Each number is 128 + 32 x the weight over its row's rms, rounded and kept within 0 to 255. Layers, rows and columns count from 0. Numbers have three digits each. The size before them is the row's rms in percent of the matrix's.

# up: layer 21 MLP up, 384x96, rms 0.181, rows 123-154, columns 0-95
# down: layer 21 MLP down (transposed), 384x96, rms 0.0691, rows 123-154, columns 0-95
up123 102:126163078080129130181094126065169091132091136038093160143080170125148119144153135167126134169164139135159104174122060102149092117142127120140099139120161147124107127126118120133093123116169185149150092096133168098104139121128084166084159152077056138126223148164135167099139145165148090135
down123 103:148152154125130137098166138132095096181193164123185139111138125110054138144162108131087116143103173115073099146124120159080148132129176130094093064178112139146096115112091146077170100164127143101173131090079156134157146110116050092117167093143129136133166119164191145108152092178058100145
up124 100:129080155142138155159090146135103078152152138104143165060142187143111128093117173104229104081106111121073118135135109112172139175115174080171082127164113153137154082127157148165088079141162175160097123095113173106131144161091074139081165139125147120096140064156138121150164096144162124118
down124 098:153127150144192105086159108082120147159107126075061084140142128149119164173137174147110113161203122085168125129153110124081106079082108123099132135198146123100140125124125109120172154096136123151180064152132109139086044112157137130127100168119091182066157196097132169128112153106145128125
up125 107:119126183151114175163133102110144136122149131103153119147130057085123118147137130124161178174108124107181168152125175091159157086110084121081165143179112123098111132132095114145122084171103100057163182119131161144078103098147086123140147166109138035173167142091085120134146077166096164180
down125 113:157149135150104155120173120165096146080204157134112107180083090077161127133079143181114140149122118148149131124118081107129167101205093131168152138168076107084067108118099152111159181128117138105169135116125183054118129133136153147154098099128111074140171120131153062115155078086163092118
up126 101:139134120130160067146104117143145136160134092137130174130100147158128144094209118120161072168097094108144153170066147084136112184135096104084112105090119108069114122182130156191114114144195202097112142156150186140108094119070157109124098149136138083165137129102139170094061097128128120167
down126 101:145084121085113169174132165150098095123079118153139080156153146136161081151100106165110171146061131168096115164159117179149134106118087098145127166117102163137131129164106095156146125175103108121098131104070144118117149128092093122107184156155136098104207123159122058234131109139117107068
up127 098:099186150117117115112112103120108102178141130133087188068066169165177109147055132143126152200120124123116093172159085122111117169121092112143126139114138138152100154174143119188133096090095106148087115094108106117178112131107116159164085166186119127098143120137205126135157159121098105040
down127 096:136138108080174082089160132083183205137073106127141113162147095115154096193158104133128086118109172117158161150074061169107138170088156069102199110138099115160194152150142080121130116109103158107143051143146148119143144125136123105094118134107113127131090142110212116138106128121126155143
up128 105:063112105115166072090109112116120125100119232123124180130123124168110099097132199159108108141124154162178157166147096097088191148090160120117177151093094122116136134167123107141169133135094173141075117114085114129106136070088078160180131143109100145198118111132119122141078161153090153126
down128 102:137136122140194054150087091135144132115163139129111145150145129104080136123129119154158115111157169117142140113105116079132126040157091090122122157141134110066126090156095153118164131094040139181155211123091161128153179151157149158093137140152062208107137153094139142112141069110118139140
up129 092:085118142166128142110095160153095082095109176091166181150120075125167147127138145139104108135111096121121104182160198116083117123184128105112133163149099056165117124155143140108097108112173174188148118110074129197097112112171095161109083161166151082106192148133110123098123113084178088096
down129 094:178098091193100154107122145126119133128075197153095085103173114149137110163111154098145116151111061104103111178175078186107121105128151134144084085105146199133102195116140123127170112144079134122097128179194093127098129138121144119069194136112127138173113108122128149162117074154107083114
up130 099:083138176164129170092179094126150082059159135129109107152106099077116147161079113151135182160147128128159156147094126159215114178189181112104092170072116157124104070122135151122099103118119109160121081073114159096124095118152128126162101112165136138096091135157099115163107112154112198163
down130 086:146150151135108131170153138127119138119127118138169111092104163128129135087129119132118148120178061143130115156175125214105173183123098107088113130048147090103092118135097129083157094098079162096171157115114097139154126153120133047156052173149102171149169141154154128143079145083175071164
up131 101:115095154127084113153130142178186093075150154116132153067122066130059169153137167201123163089103109144130130117134177125127122085129079211078113136131150122126139119140153109119113154159129068130161157120164154126115000105163110151161126121152158089144097109113102134128157142125132105125
down131 114:194160093138155140140096061161144093158186127114163133092184162136099070107083112053135125177154174126132067089102112160192101157102140151138111124181175154136143119093167164093128126127172126152064111121123072088147143145068127126089153147107188143126098104124135104144157120111115113105
up132 112:130150079182166118106164175128154106122163151147111112113063118089093107117154125094086159139118147106117093165117117112088109202110137118115130114126189193159101140171163050082104171048177125110171185148179124067095145095119153118137126132131106158146119171122097147109131096089154167134
down132 120:194136083169203103131139148120119109152160132105118086138099117110101133107123138135119167130113135134092123141154119100100088140163113106157112093113191111121092132165139090121098172089136125128077232145182164107127165152182117141123117125069052089174116171102101142077089076130162181123
up133 098:134172153145086082144127153171132129103146149096071139135163105088125134039147166155190099121171176117113084168130088148105127125086160164154099076104139137156125150115166114143115129113103199086232070117101090149140107121098100110111116146099181119104156137094180146158098112126110105097
down133 101:042179101169110135121147138086149167110164116143124119142160125160127140124134050120107160181132167141150113108124179088110150116133117150140133172036121120132090111108156133149209103083146082118034141153166078131128092123111143079110098114119179165171118115083131159113149145099131147165
up134 098:120130109135079171153138101129148109117145163124131104200135125117120154107171159091156130054085128116133117122170157111031093114167134119132147143129107098094069138115138116157181175160177144145103140163148180112110106078125131074092135161057073152171141097114203181113141100128138173110
down134 105:118100132135155103083130126108147187206110156125176168085179112154097133161134057116124089153111155165193102120089100139163124150140091094123181121074138110157138081140109092144106068102089083162160108171120116121198089153094150108128119104149141119207130156150117170092129173099104106130
up135 099:089096142162080058095151103100105119106111090184105118119131081136067109133113095121154087133127151140178152122174142119105098158175130106066196122140113144156080125166149137135132147121179147138157120130090116139188109132104178156137064168143199126037109121152145092087126156172150109098
down135 095:124132138137170120098175126076168129077055156156144045127137122110098139162105095154118100118130157139110075104117147146140151086126146129191129108145132142136112181131119137105195180087060135122111075163114141074135183110124062131154115146121168110154140172085166153171136106068128197125
up136 093:101149133171083135124142123113166140152177117087120174169085171153108094072164133061125151136098125205139150120083149091083142127138134166177136071132103111103109116145148082154150142066150176185198137134159131106116074128127091160069103135145112102091146114077153117118141099083077097158
down136 091:129080083152144129138147110067116107122096194188114069089129177173176126115154123165195140162088152113132129109151078138086149104138116107125100172136134129129108098138147105075163084106142097147121182097088098116133220147124133177077166121122117177100111137114104110175126087112122195162
up137 105:109138103169083121109091095156161138112162124073137127148149082168170143140110081083083125119124178116117112149125124137120109098132168101120118158106156145115120111107133124172089143098173164093143119205174163170091056169129111198168155194106136186104122113127138101136073134046143185101
down137 108:141110096156153091162100125154113185120117081138167074105167166091122171100125108181108141106130083110167120117078112063105151179125182096124082180133134110140112105079089093116142125133148139088133130118123156124148188177135145164139175114105164202106170100102083107183174062108165108114
up138 105:073154097143105142068122141093109066125136151167140110149153144216109121155097124140123141160161122093105125127074174122160164151126096082214144101182099136130117090134121109093097123136167119162120178182119203143128144132075127133116090090092121161074132066124060100149167132153143140116
down138 101:144126122155117132180135118109191214112122113125158110088148154113163128131099129163147106146153104151189087139205120085189096047156134119077135080141184104062115114164120190117145129083092135140101152142161102153126099078133152112076091105136100095129106112108169136127099192134100142132
up139 095:085156160115100144146137156188157152107124129163106107110138104070159101157115109096143088118059148113146167124144162138134156150146078108128062082175152159172176141132157161106060122100123071144099125138198124094105084073142063161125167167087158111126194119114158118138095113122156085166
down139 101:099085096096187083114174095145145063152174092181081124154151156147132119193144179147116148112160138149097115111129095154135152144080113177164143149133086170144117157131039121138136139124164178137095163123149127071063105160114149112085106158174176147106071146134088130106113092122113103097
up140 095:122099060161125154120169113132155087090136090135101129123148186173099114124142135139128126197078124157135087155135178143155189194083135169048135144135135141131114116146153117119146125116130105163139046108103080146151141113078082121100115177150093128118150167065123126172173132072087079157
down140 096:116079165095085083159097093080123151151123130107180149140153089128173120118119105116159137085197104119135150054139071114136110097185098105158094185174156152120075132182115124127118122100144151133115184189124171108124136153163107141144129128098157116122157094108139180135049079163180113087
up141 098:136136135168137109137108134076138189120178126072125146053148123142133123134177129128107085136118123123178091182140139140172106163190104088146105140173087143116119137110126043127151056072152111146138121121076116162140090125115101145158138120172159091085144092191206092137130130155111066129
down141 100:080133156111181103110081163181082105126125127200107151164073168076080167127099127106156195183103120103143127071139176141098149065076131149132120108070144134140149139090100102143172093133103113102139153055125162144137130112114132129136159128116118128154102168134155122111209155184093150131
up142 088:135096134120126138132078136086117137064116181107105146026137103188087156087123131115160119158190101115142175163084183086135200123128143137096155162132118153170167120123157134095126104138113140161144138127124164161137146082106151184058131102120109156154100127099088094174157104082080140082
down142 073:183163140165106105122181086139165086147173133161089137110086133122112100143163091145132176099132138137141118056175072149151128119096169156121124071026111164111095068094158131172125157102085088170109119136106144150081132142150132185121126166176152105125074177113130171139108127156120103147
up143 096:109207157095164078135089124167113101133114210135123140174137112091116124121115139147151129049076148193139110148117119072198095115129155131140152121155140100105146109128145133095163123095114092136054103084094176093088133119187115125127132121125139173128103112151197144189115173114133141073
down143 089:124145107159168091176159108093119161091187095058122133162117137120131144125167135127134167124114085078108104073215072168093110138173138101110128117139143147137092106183139190130111099116166102172173145087138188156095057099115098140140109097128175155137134145082100178138078134089130136130
up144 106:119139143111133167121141172087099092081101106082079145141128201086097074119124127146123160137172144176123113073147102124078090159079062136092129122141103148107104180174130118151151080088157113093179101155104118101149146133166109162171179177132146135146120142070195117158099121130174189143
down144 109:129137162128115108149144160146166082081142128128144138136082116128173105088103117112193097128091137055101166157066209123137169153146132106189126134133107083126183110155150170095077148115127137077121095131108090092145167077128153138132124151091092100097104081177160160104157152146133135221
up145 103:142178099165131116173083134090081095147139123135113132107106139076077133139125161119172139192155122063156091197087082100141127095163127090158084115188143118100100110107175187127140113105112160120138106126119149152137164135174140097151198139127136099094116112135038150105137080105086179164
down145 107:100059141144169144204162135146158154115146111098195133156124097098119120140146123165113104152141113177101113152131144073116082083100079071110109150193184142145097166098143148151112152133125171085131089113086068123131157170134124091086130110099073186107150141157085168084146192114136108118
up146 104:160114098168138138072152105125097097104161126223139124136149119112114138131104134142147193085098140151131133140116103096194127184069063099097115174154170141146165143078095112133087139102185106103157140102127101151075154153180123162115205134112092149125131096145099106079113075100172096114
down146 103:123141132096082103117136179123160171185143087096120130129074150129086155083157085128066086114102160050184166127179172154133143083075104180108124129161158151095091112237125143135157154126108132123105099143148143122196102126154149092075106105102119131132145165140135124135082133145132109099
up147 097:142110101095128122113151128166162116156142194145095158129143188098107098133026127075114099123158125100147139122071144113131131155105133081096170093159187101131204149096125091131146089156141162227130162138165126155110111114144155092089150143110141076112128135080107121113129112198120144076
down147 095:113136113150109082094124183056145151129142158126172070078126158113144168141103147156123106149064160110103149148180083090131167105191133124085129159162155121098093102118169135101122138091085047134128164103134130087154068170102130131084083156140127129138100138169120162182102143138140215129
up148 099:115134120171160099140139175079113153135078131150118155152175075058146184138197102090196111151097125117108170135108136061114160129155102136180147118133140133112096127159105146094129111124153150098094103093075195114082094141188123180165109149158065071143102103078142162129119143102109129141
down148 099:151143135140141119119126141135098154100070047074149106137131168129127105179196171138104096124107135095087102137095109131133054138130103115161100107118124132170182122120158109177161060147141082145090106170147107099200159196138104093170148100125160154140156086195163131120069148135116095142
up149 100:088154136121127135065101089130188047135124131122161147134145097130144110136151108185157103155072180168144115157162090106110160156141147070135082152088103152131127155174108164126126122079164084179111120156109145106103073115108142126133134090104052180118173172156100151135149063168158074114
down149 113:058097114166097120094177139150102139125099134118142136109187165160089157091173121167129091153087118138183165150104106118150158196134120101135116122150104092120078165166133072110187115094089126096134157130169115113092071134116169148168148106113061121098108152161182046140143143157106121182
up150 104:152122115124137124150146094056167096103178049137167123103086113109085121126198139039195108164186093051170102151140150085140138145110098137117147136113124116176176192175116104129145133159149144103103120109162163124143167133164089124091124168156122099105101133154139149108149139120119119071
down150 111:120094115129152096132120160108103143133071104077147147129129114109209091132088082130092121116177166168131116070102129146114135161145124115147121129110117115155108170162141146139199139112063124119148174135132170119117133116087163109202061186096146152141185161162152101128081051068157153086
up151 104:159128080165132123136152081097151091154160076084125096130123121115106087122179089120142172150163131081143149170155116101135129118186074080150109150113104055153152148184144149160124120070088155116084040142112176139159157094102174080161102134141127112145103110157187165151085174148136122100
down151 104:093148107147134044095112140172129083119127175139144195187119147111138106097083115120121190111101179114087140088110193075122135113155145164102107091133063162161120124114064134127164131138076144112186155133110124148118125135125129112205103109193105138117186152076148086161108124136152099128
up152 099:129105117157187104114164128146125122154150104118153169147167132148100095119171106090143116170174172085174093136142169083138156128160078084135156132143152128089210101107094159157149178067158116095169109151070139136101148138110131052112135173098084069147101188127114126074121114080094109110
down152 090:149122148200068158131091110125098121175100093162097127079164077078079101168077159181138090131134122123099091099144108134146101137136145120100190148148167136135133107128166161134130094118142159153149154156137078158136183174107136092101186137075074091134135086091153135118108184124107103208
up153 099:165165179120121168132123119143123181125106172103117122128136117107064152168131094100180126136140104132185187171145115081193136113122106150089087155135121177194097094121115148085074168104119174135106088037110130131174090119118112100136133133129074117123093130119141136147082090056153181134
down153 088:161151098154122147116121118142074116127119097150098190079173109137112150108138093084147106132140158186102178139107108149121158088102110122161191116100165129135169117158159188108127115173090131071151080134126076142142128087108122198055150099205118146132109133160142102074087127138138065185
up154 105:155139134161052129081097122147189145183151132167130142127100113167106090129107144057150146122127123140104106087147139155095103169170138135194143125143132073128093099129163109130163107174197232104128141082159116166085089108146122099120174087100117068114097074109098139110117163131120131109
down154 108:085071108102163140132158167093102168120126106079128173086116094152135139126156103160164096137087150127181176153104145083134205108155137175154114105139093116163112062128121157149102097106135049087180120154100103059157135070095157131121129113141096164140188147095147166173127147159083141131